{
  "vocab_size": 8192,
  "tie_embeddings": false,
  "schedule": "wsd",
  "decay_shape": "linear"
}
Each number is 500 + 25 x the weight over its row's rms, rounded and kept within 0 to 999. Layers, rows and columns count from 0. Numbers have three digits each. The size before them is the row's rms in percent of the matrix's.

# down: layer 8 MLP down (transposed), 256x96, rms 0.26, rows 94-133, columns 48-95
# gate: layer 8 MLP gate, 256x96, rms 0.284, rows 95-134, columns 48-95
# up: layer 8 MLP up, 256x96, rms 0.267, rows 95-134, columns 48-95
down94 094:515512479548488515489499466533473499465525511489484514501488519507476491490497543448481472541452471498480506489484497485482489516512450468471454
gate95 086:506536508462531507502503529479476491501500464540496499533534538471513509479533522525453478545490509495517519555495534475520508472499514506481488
up95 101:465512530488462464472486498475502531495544494500513522503496497485467576522457467494496498523535487474501508503478505514516482527520507453481528
down95 096:506501528525514504472513476494520503507448473488505495523466510492511497521535489532543514530514541500470504482483511502497490478476536530526456
gate96 110:528519492522488479530498496489499492497516486542527541525513511488449545496455459492495499526531540497532504498506453507507491476528511479512502
up96 102:512494537521443493456513511529518530493445518531496478515434518478503504495450483479500509487508481520551501487499525505458496486503474534529523
down96 102:513500513492533525517460540499509486502479486510485491557485556487523474479467501505461504484491472530484536490469509496484494506494417528499518
gate97 096:485548496477482495478488514489519523545514493472506532484474508521467505460494498504523479498511536490566498514525494524504521509516522483513532
up97 103:487492457523499504518502509488471487524525471462487497501516461478522458532506505523504501529499480467505526488479503537531463528490490469469503
down97 098:479518507516504473474519481490483507487473534506465559528532490506488484531504551471489488452510475507444533485482512485466489450481482539466512
gate98 100:479520480527472512510504512400495484463477491522527538507531481516529504466532490527570494498479533489456474468520489505507514550516512499484505
up98 101:501480523502486467495523498495469542502498506505513474462443512514505481495473481427525533504515504493519550507516535543472500500468438503484491
down98 102:520462485515517506527524490483489512529507496516507495460514504484518455479526504539529526421477463494521476545456497487520485500483548465462508
gate99 100:510496449538473506503457519474475505502479526501494483507507494507509478514519480502478500503486541529519476526526468516512529501479521515479504
up99 093:487518479504473482552487480506507500482478497487492477536555497513519547516515526458497470499476487471491467528449459464465519461562475511518492
down99 097:528513496513519475493524495553512502501502504477474546547520501508502514532487479495491505430485467488522487490544489529512512450491448522501449
gate100 095:447518480517499511497474500474512474506473495525457489480532519553531513546526508484501507490531539511496513553498481470487504499477507491502496
up100 088:492456503527461531498537486500524534523556549495489499488485513507518442512534483478470502482521524518499477492498528485478529481472482523530491
down100 091:509488546511485498510502528477536507504515527496465524478501487513513509515480449513456536500460503479530489457491514514535472493492500502524498
gate101 107:527500505557498469500479519502476530525503503462496453504455469489448529490461517500511511485456498471469503479520531502526513493533522511503484
up101 097:530473521518467475433474506464472487504504488504517475479508502536494523491512466539494503516482503500499503486496499514499470548511522517541494
down101 096:530470509488507464456467519498482501437488490511538577494490485507511451505493502537478520508492472483519551519513479486484527496493460537527516
gate102 101:489505494460497551516473501499491495480498522494520491518542504521496506485485559508510478491494483474538532516527502457494477518513445515482501
up102 101:457527500466512476521506507525466510513486511505485497475453474468491480523478514485522506469451512565513509470517480494568532525513472513481514
down102 100:540507506501490533495495544487487495498517500488481510549507485532547501490468506541510467498393483516534487500524488515467475502540525485494497
gate103 109:521505513466505480513495546488504489542486508464479469506521510516505504498486473455481493524499508497548475537491476511538535512539516496545494
up103 110:493459487508486478509485470504514494511540500493506479502487516460487499519495473524514488481461508557540497484479469512490488552465489553460469
down103 107:514493479509493521472459470520511493513531510510445483506551529489529457487517486523495519452454481495495542480425486515487514494483470497470493
gate104 096:528469498454502501484526508525498499511502524514575529506501544526509481511490554444527484471492521511504539514531475503493556554506515500460501
up104 105:527446536485479490493490508530492522486483540506492461486515521540484503487502499506515486484437497533482533527451542485532516537478522490509473
down104 108:519523499511483534499480530479476494518508454455489497479483490479490508510478465473457504543491525479542513524506487489510520493474498499526554
gate105 105:495553467461447494478469553489468478539496520497532513482482463478499554487502456457486482509494520528488499514543505485501502484518480484544459
up105 102:503471512528526526514464504473504524535532485474536539495532494504509501504509463511513459470486509509507502496498485502536491531529483538487470
down105 104:493470489485497504455510476495522497502536475463456487500521462471457555496536509516501501517461497505521536527501523509490527503509486447475534
gate106 111:544481460528502502513461536529499487521518477493477494486531502545441531456505479532462472493516513511476511470508492503483532480463465537505487
up106 101:480510522494507499516504516479521495462484482480502517535497491492467509524514474527520493499497529512513488465508556532487522496501475527486511
down106 102:485486502496516493478555519472509478489499501549527473520509498520485493516462529445497493524516458486520478484499479468528470500478455531522525
gate107 103:521483518515527475484465508513484531464486541495510491503501500545498491503480519496525456523498492483447482470480492496497489470505525518516461
up107 096:534490517482518488492474512528516458513508502523449531551500483492513501477445515509485504517505532461550505497482517448475507466476554499500523
down107 101:504488465464508529484517515518476535497494523503487445480522493477453512476497511466517500483519526534521513509470486482490538545505496501509509
gate108 100:512499457560499521471502506488464501463503540550489514550520504465534496534468519501483499477480476536472506510543545467495475501484480502482488
up108 104:466511488499543478503521497544500470466496513449453470483452476484490502462520513461489531553503491471485470509472496468460471503488458512516489
down108 107:482496537523470489531510506475511540549519473494521516542515525486489465501505480500520506494550497527486548513543489507495494479490523486475450
gate109 099:511538528502538508485486518452521489499536490501520464462517536501509517478476502543498466481467476498492552479494528473488460500490535504506521
up109 100:488538518501509517474485508508482493502541498485474499508469500521526470533521524512473466501566513510523527482524494500495475481523483490500570
down109 100:484525489508510517470530521510486510464511499483489543489521532492507530483575479454488493488486465463432509506570513505492516468478515500499522
gate110 099:500503532504439492520532506467501471439506440490500458529452524500484529488477498508483505510516503477505491485512494531506497516497521469566501
up110 114:490521559500510513497504507500528489471470480482487509517511490477503521498485474454496540513512514540480504485510493498518513499485509501460478
down110 100:501466494503502527518519522501510484476508500486440497451514520529462479507535503480482505458506490506504503479482517490432461487447459512496524
gate111 098:480455463518484534498537519508532529528450502506512513520536501511482457491508496487503522537456527482556512518525509466507512519491489493502497
up111 102:534448464520501537496529492481490503540503497540493517497481473510524522520530487515495508518464481493465496512498505530540439490569499505522483
down111 094:512493524526481484502534491505517490522484534485525500478476470550474465476483524545535473483503484522481482512458526521489538497495486516503495
gate112 098:504487471511504501451493526481461500543508494506505466501506548562523476521481534512511515519484508517489485512485511512488527501459548465503473
up112 097:495510507508486470526517488507461494522506462502505477492526514500508512493546508459560476497531503491460474513493487527438475509539538483540486
down112 098:471472526459522521520520474478479502519533510528498545492527487488548482493490494457469460501523490519534457506574473516498489503500499502498471
gate113 087:536546532489526527488462510502538526508461508535521506456534482503554523505500496494498481560514503515497528520480499488500471513552504508480514
up113 097:510501471432511540481478477460488523495510496455551496527515467496462512542476523477495476523463521492497442548450506531501477508505533516491535
down113 093:481493514509478516514497477500493517507475569545529510506525499481507525455494485486518478457469484533472474488512525483518487489505454480505488
gate114 114:516544511488498494495473506551491509518497549460448498520523517463514510522545537527466508516475513501482503552523461477543526539518504475486542
up114 102:509515527510514530456497490472450515540527548491467507459529544459495524509488465522520508494466457508484503491535496470509473464488512485503493
down114 102:488483500505491514496508508469525511490515487550479524534445462482448529505466488521539514498513540525533531500459514515498508487486495465489543
gate115 102:476513486462494476505484510477471539490518496497481525496481504485486470511482487484511525509498498556531488506490472518543481535537504466478433
up115 098:503472509533516509468510515521500483496518529521489474529492439507475500490469481479497495493490502516505508476488519553469543509492508545519517
down115 098:520500530536483523525513513490478496493526479545491477493499499520547552524521492484455490496553481470477491504550520490510494527502507472511508
gate116 102:523500478481506555458488536558530505512491534500498487514509491502501512471499496474460495557519525499495461479513491527550514483497528470508493
up116 111:511502499495475472513513508503504526508476503478553509500490536501483478446530536537456474487507493505490517513508522509488512496518463457513509
down116 099:513478468530495503518524507519460528493513473481509485486509512485471520502485521549502520505480464490457527506567547509467444508508553492511528
gate117 103:448514478501494488470454532505512529483456505494523420507533466487526486474520499520511493515475507543540480517507495551542491505503490429524436
up117 108:494447493521507520507503493561547494504544513469459516453475569538485492489481496495485461499534502532474514478505474467554493522476535507519497
down117 099:484490464494530497468494493496498494508481509508477512484509547532481536478449477522499474497493496512527494505500458523541502475463498519449480
gate118 109:484475506543490491527513491499524521525534473515523481538489498526520457542508504536503539533484520501465507469511464510497451530517512528539496
up118 106:446554462484535522501497534471513510529527485520549507470511483508507514463522479479474499510521520465496526515513496485553532470452499492511500
down118 108:445522498493512492519478521505454502519547522517465531509537485502485554510506493494493494492509508534501475478519467526478486473536509500486508
gate119 095:454511494540501491458481524490513556473508487507483515486493465473500520505512491440485480499456465448504495517492536529500540466472480493451509
up119 101:500551497460484484481492493520501541444454495523486512529447527516507547472486476487488533505517538472517503469534483487502513515486500555471483
down119 094:502464509489478508513514484546481483564497518480468519471547521478504464515508496483496449459484504508547504470487482502498483474473559550481492
gate120 100:529523511523537522517485504502516494508545506548466496513458513514507460509464533439518526494565502522512482522512509478515507483515485503465440
up120 106:494525473513497510491511481517517510509464476447515487510462521490466503473457503496534517533488527477492530511516499498493567524515504523540433
down120 103:466465517516519486529585515483531471490508502496501495523519543516523464496512475483497506537512498507510505458466487487480478490490480527497504
gate121 095:501519476474521499474514484483509528498471443492508487503501511510483503501503487510527499514494568471465484497517504489514484478528474460483500
up121 095:511526532519494466530464503496503459498549519540486544525470496481488470524517499510475511471501499497513519472521487499504546492491523492478524
down121 094:493496506478528502495538494545493530485497508522492506506508507477476468506483486519544527522471523502474537547488513507492475542506497484520511
gate122 110:537504474530516483487473535483489543449520504467494484522501531529509501477534530518477482482489531461468490474543493507496506478506519526527497
up122 114:475521462521491536529510475510523547518542511467501475475484536520533518503460483490474483481458494517508487475455451529482508508513510551516498
down122 105:501485500503529512500484530501529496487514475489510517533502466477564562507550478503478510544541490484491488499527480521493485481513485531481495
gate123 091:497482506487545488539480510508514475486511502497489495514507487479544494501465525445533500526483434490505517512491522489538513497476528516511480
up123 090:534494495476502550525499492526525480496448493464470484439492483506466482512493464489496458484491505469506535507487429500532474501536513506491534
down123 093:475525480527480510467481448452505575483513490502485511505525476503471523496476475490466463501529497520517522509468493497467496525493434504451522
gate124 110:491492495465476488488487528503521538493504490488504466471485538482479487508527525509493514493507495494471460493520452518522559498527456495537459
up124 106:518472507457452482479524539480497491527523497511494474545501511479497525503507488520466519492484540521485534498514539530492467481488564486475471
down124 101:515511494501452526504501513484531484499532491512471521488483490516482491491489440475525491489508537479515515534466560501489479482523479464467512
gate125 103:466511523492497490506478534509477507467564495470491496551446516539486514477441467506505525461456510452505523469522531531519498505477490463507488
up125 095:532469474525458497516523473491538504501510490533562492492541497521472518538525499526455517490474567460507467511527497493540493497498514487489523
down125 097:506512507490521506451508507527488482463539515481479487500504523522474507476497469451470493513505470465508526485480462525508483468448485469473516
gate126 110:466523489490503490493475510448487518499525494467468469510496492499470491486462477458476497524517479495496511511488481507510494508555507538529540
up126 099:485494507506547476466474523508512491507499486476505491502476458510530496517508500509464511529473490471504559547514481485510463545473483511531486
down126 107:507518437523468503500467515475523515497473509486541517463522495541546480452507539487519483497467531530457470462487496464506532506517512511494483
gate127 114:525507448531451541559507494491519494495478499501478492509526472516521499526482520507486526484464490492536519527522506476455470512513511473470486
up127 109:458500466487511550472485499498478494504443481523492454479519509466521488480501492515482482490479536516534503479462502521501484500468517476500486
down127 113:503499470443478490500490488562472501496510520509503511505539491461491502541463514512495511519471510531505519498596494495505460514466499516541494
gate128 098:535481480484518544474457523487498489493482493470527494483490512477470499494545468451499482513478517556522502490539504492526518468500512499520477
up128 099:443506512551501517509464460515484539485472517476500481508507527503526493529491540533497480513485534508526501462504499510442506488532510507485481
down128 098:538509538480503529515475488508528482491500473477507529525516522536452505462479521534521468487533490498497488509501501478457513482506532508526548
gate129 095:515552487493517512515463525516497453523486480503511500521485508509518516510486518521518524536478534502470526489520467480518522491483453532506460
up129 097:499524482519525482481500456507519472510511482516494474533480491465460531503471510499472529519474520499415485503471496512513509500539465491494501
down129 099:500477494488515471481499500477516494503461511548527460509543528471452489509506508527514490503449515480531494505494501473462529494430438464504496
gate130 109:508498444512515486425474537511564503480511500511480496518495500477530514485540474508479475472472514524486556479508510455484540521508480509477522
up130 102:474556516499485551505504513514479494512495475514493493464494488491515494472519494496504471507432472499484520475431498498532534505493433508521464
down130 097:530500557525501503526518487484543510476458521507528497549554462549482497498503474494459545481478529508520512487475519525499505502484445486532469
gate131 095:556529505461524460472482504478524449534500497467508554495529523485493483486480527494484533521465483502514509536510481493516495548529525511465542
up131 096:480499461514494523499481501512451505539506510504452478491502481516549544475475488462462467515481451483480501486495557488520494465486509515504468
down131 094:491515508492440503525498505441512529447457469508515493520452503503458496527485528506516505552481472516485493497530525524515483494510430496492488
gate132 094:497510498444491541500503511505526470481460519492527514509528490474484525558523509464475494531519513445494474509525515451497497443485559516482493
up132 106:465500499486463562468484482512530490487459494486497536477475467557510555548484521504456491481459477493493526532518501463515515466501547492503442
down132 107:528482487510534526510474542490493463530545596504527477509500520497484472509516485513489469487503478478508511500460482478515562492529445479513481
gate133 091:497529516492525491545522532523497514490478459483480507523506507508518506478510494498524467473463469473503526516467504512525507489437506522467454
up133 090:523479486545518518513481478482477507506488518471519474477525507484518466486527510482475491508449478523496521496446495499494542530515507482512482
down133 093:495514469487464498472515514516534530499530532489483500531514542463507507530544470510510504489579496487469489500528469494499524508492459527521513
gate134 098:437482447518486510481502529467499439525542483506478566494486504491540527473527462487501440501489502551503497496479495472482507491520513487481479
up134 098:512507475508507523495512531494527537549478461493491499507465547501536462485524509494494516511496527519493503497516516527485497490551516482482453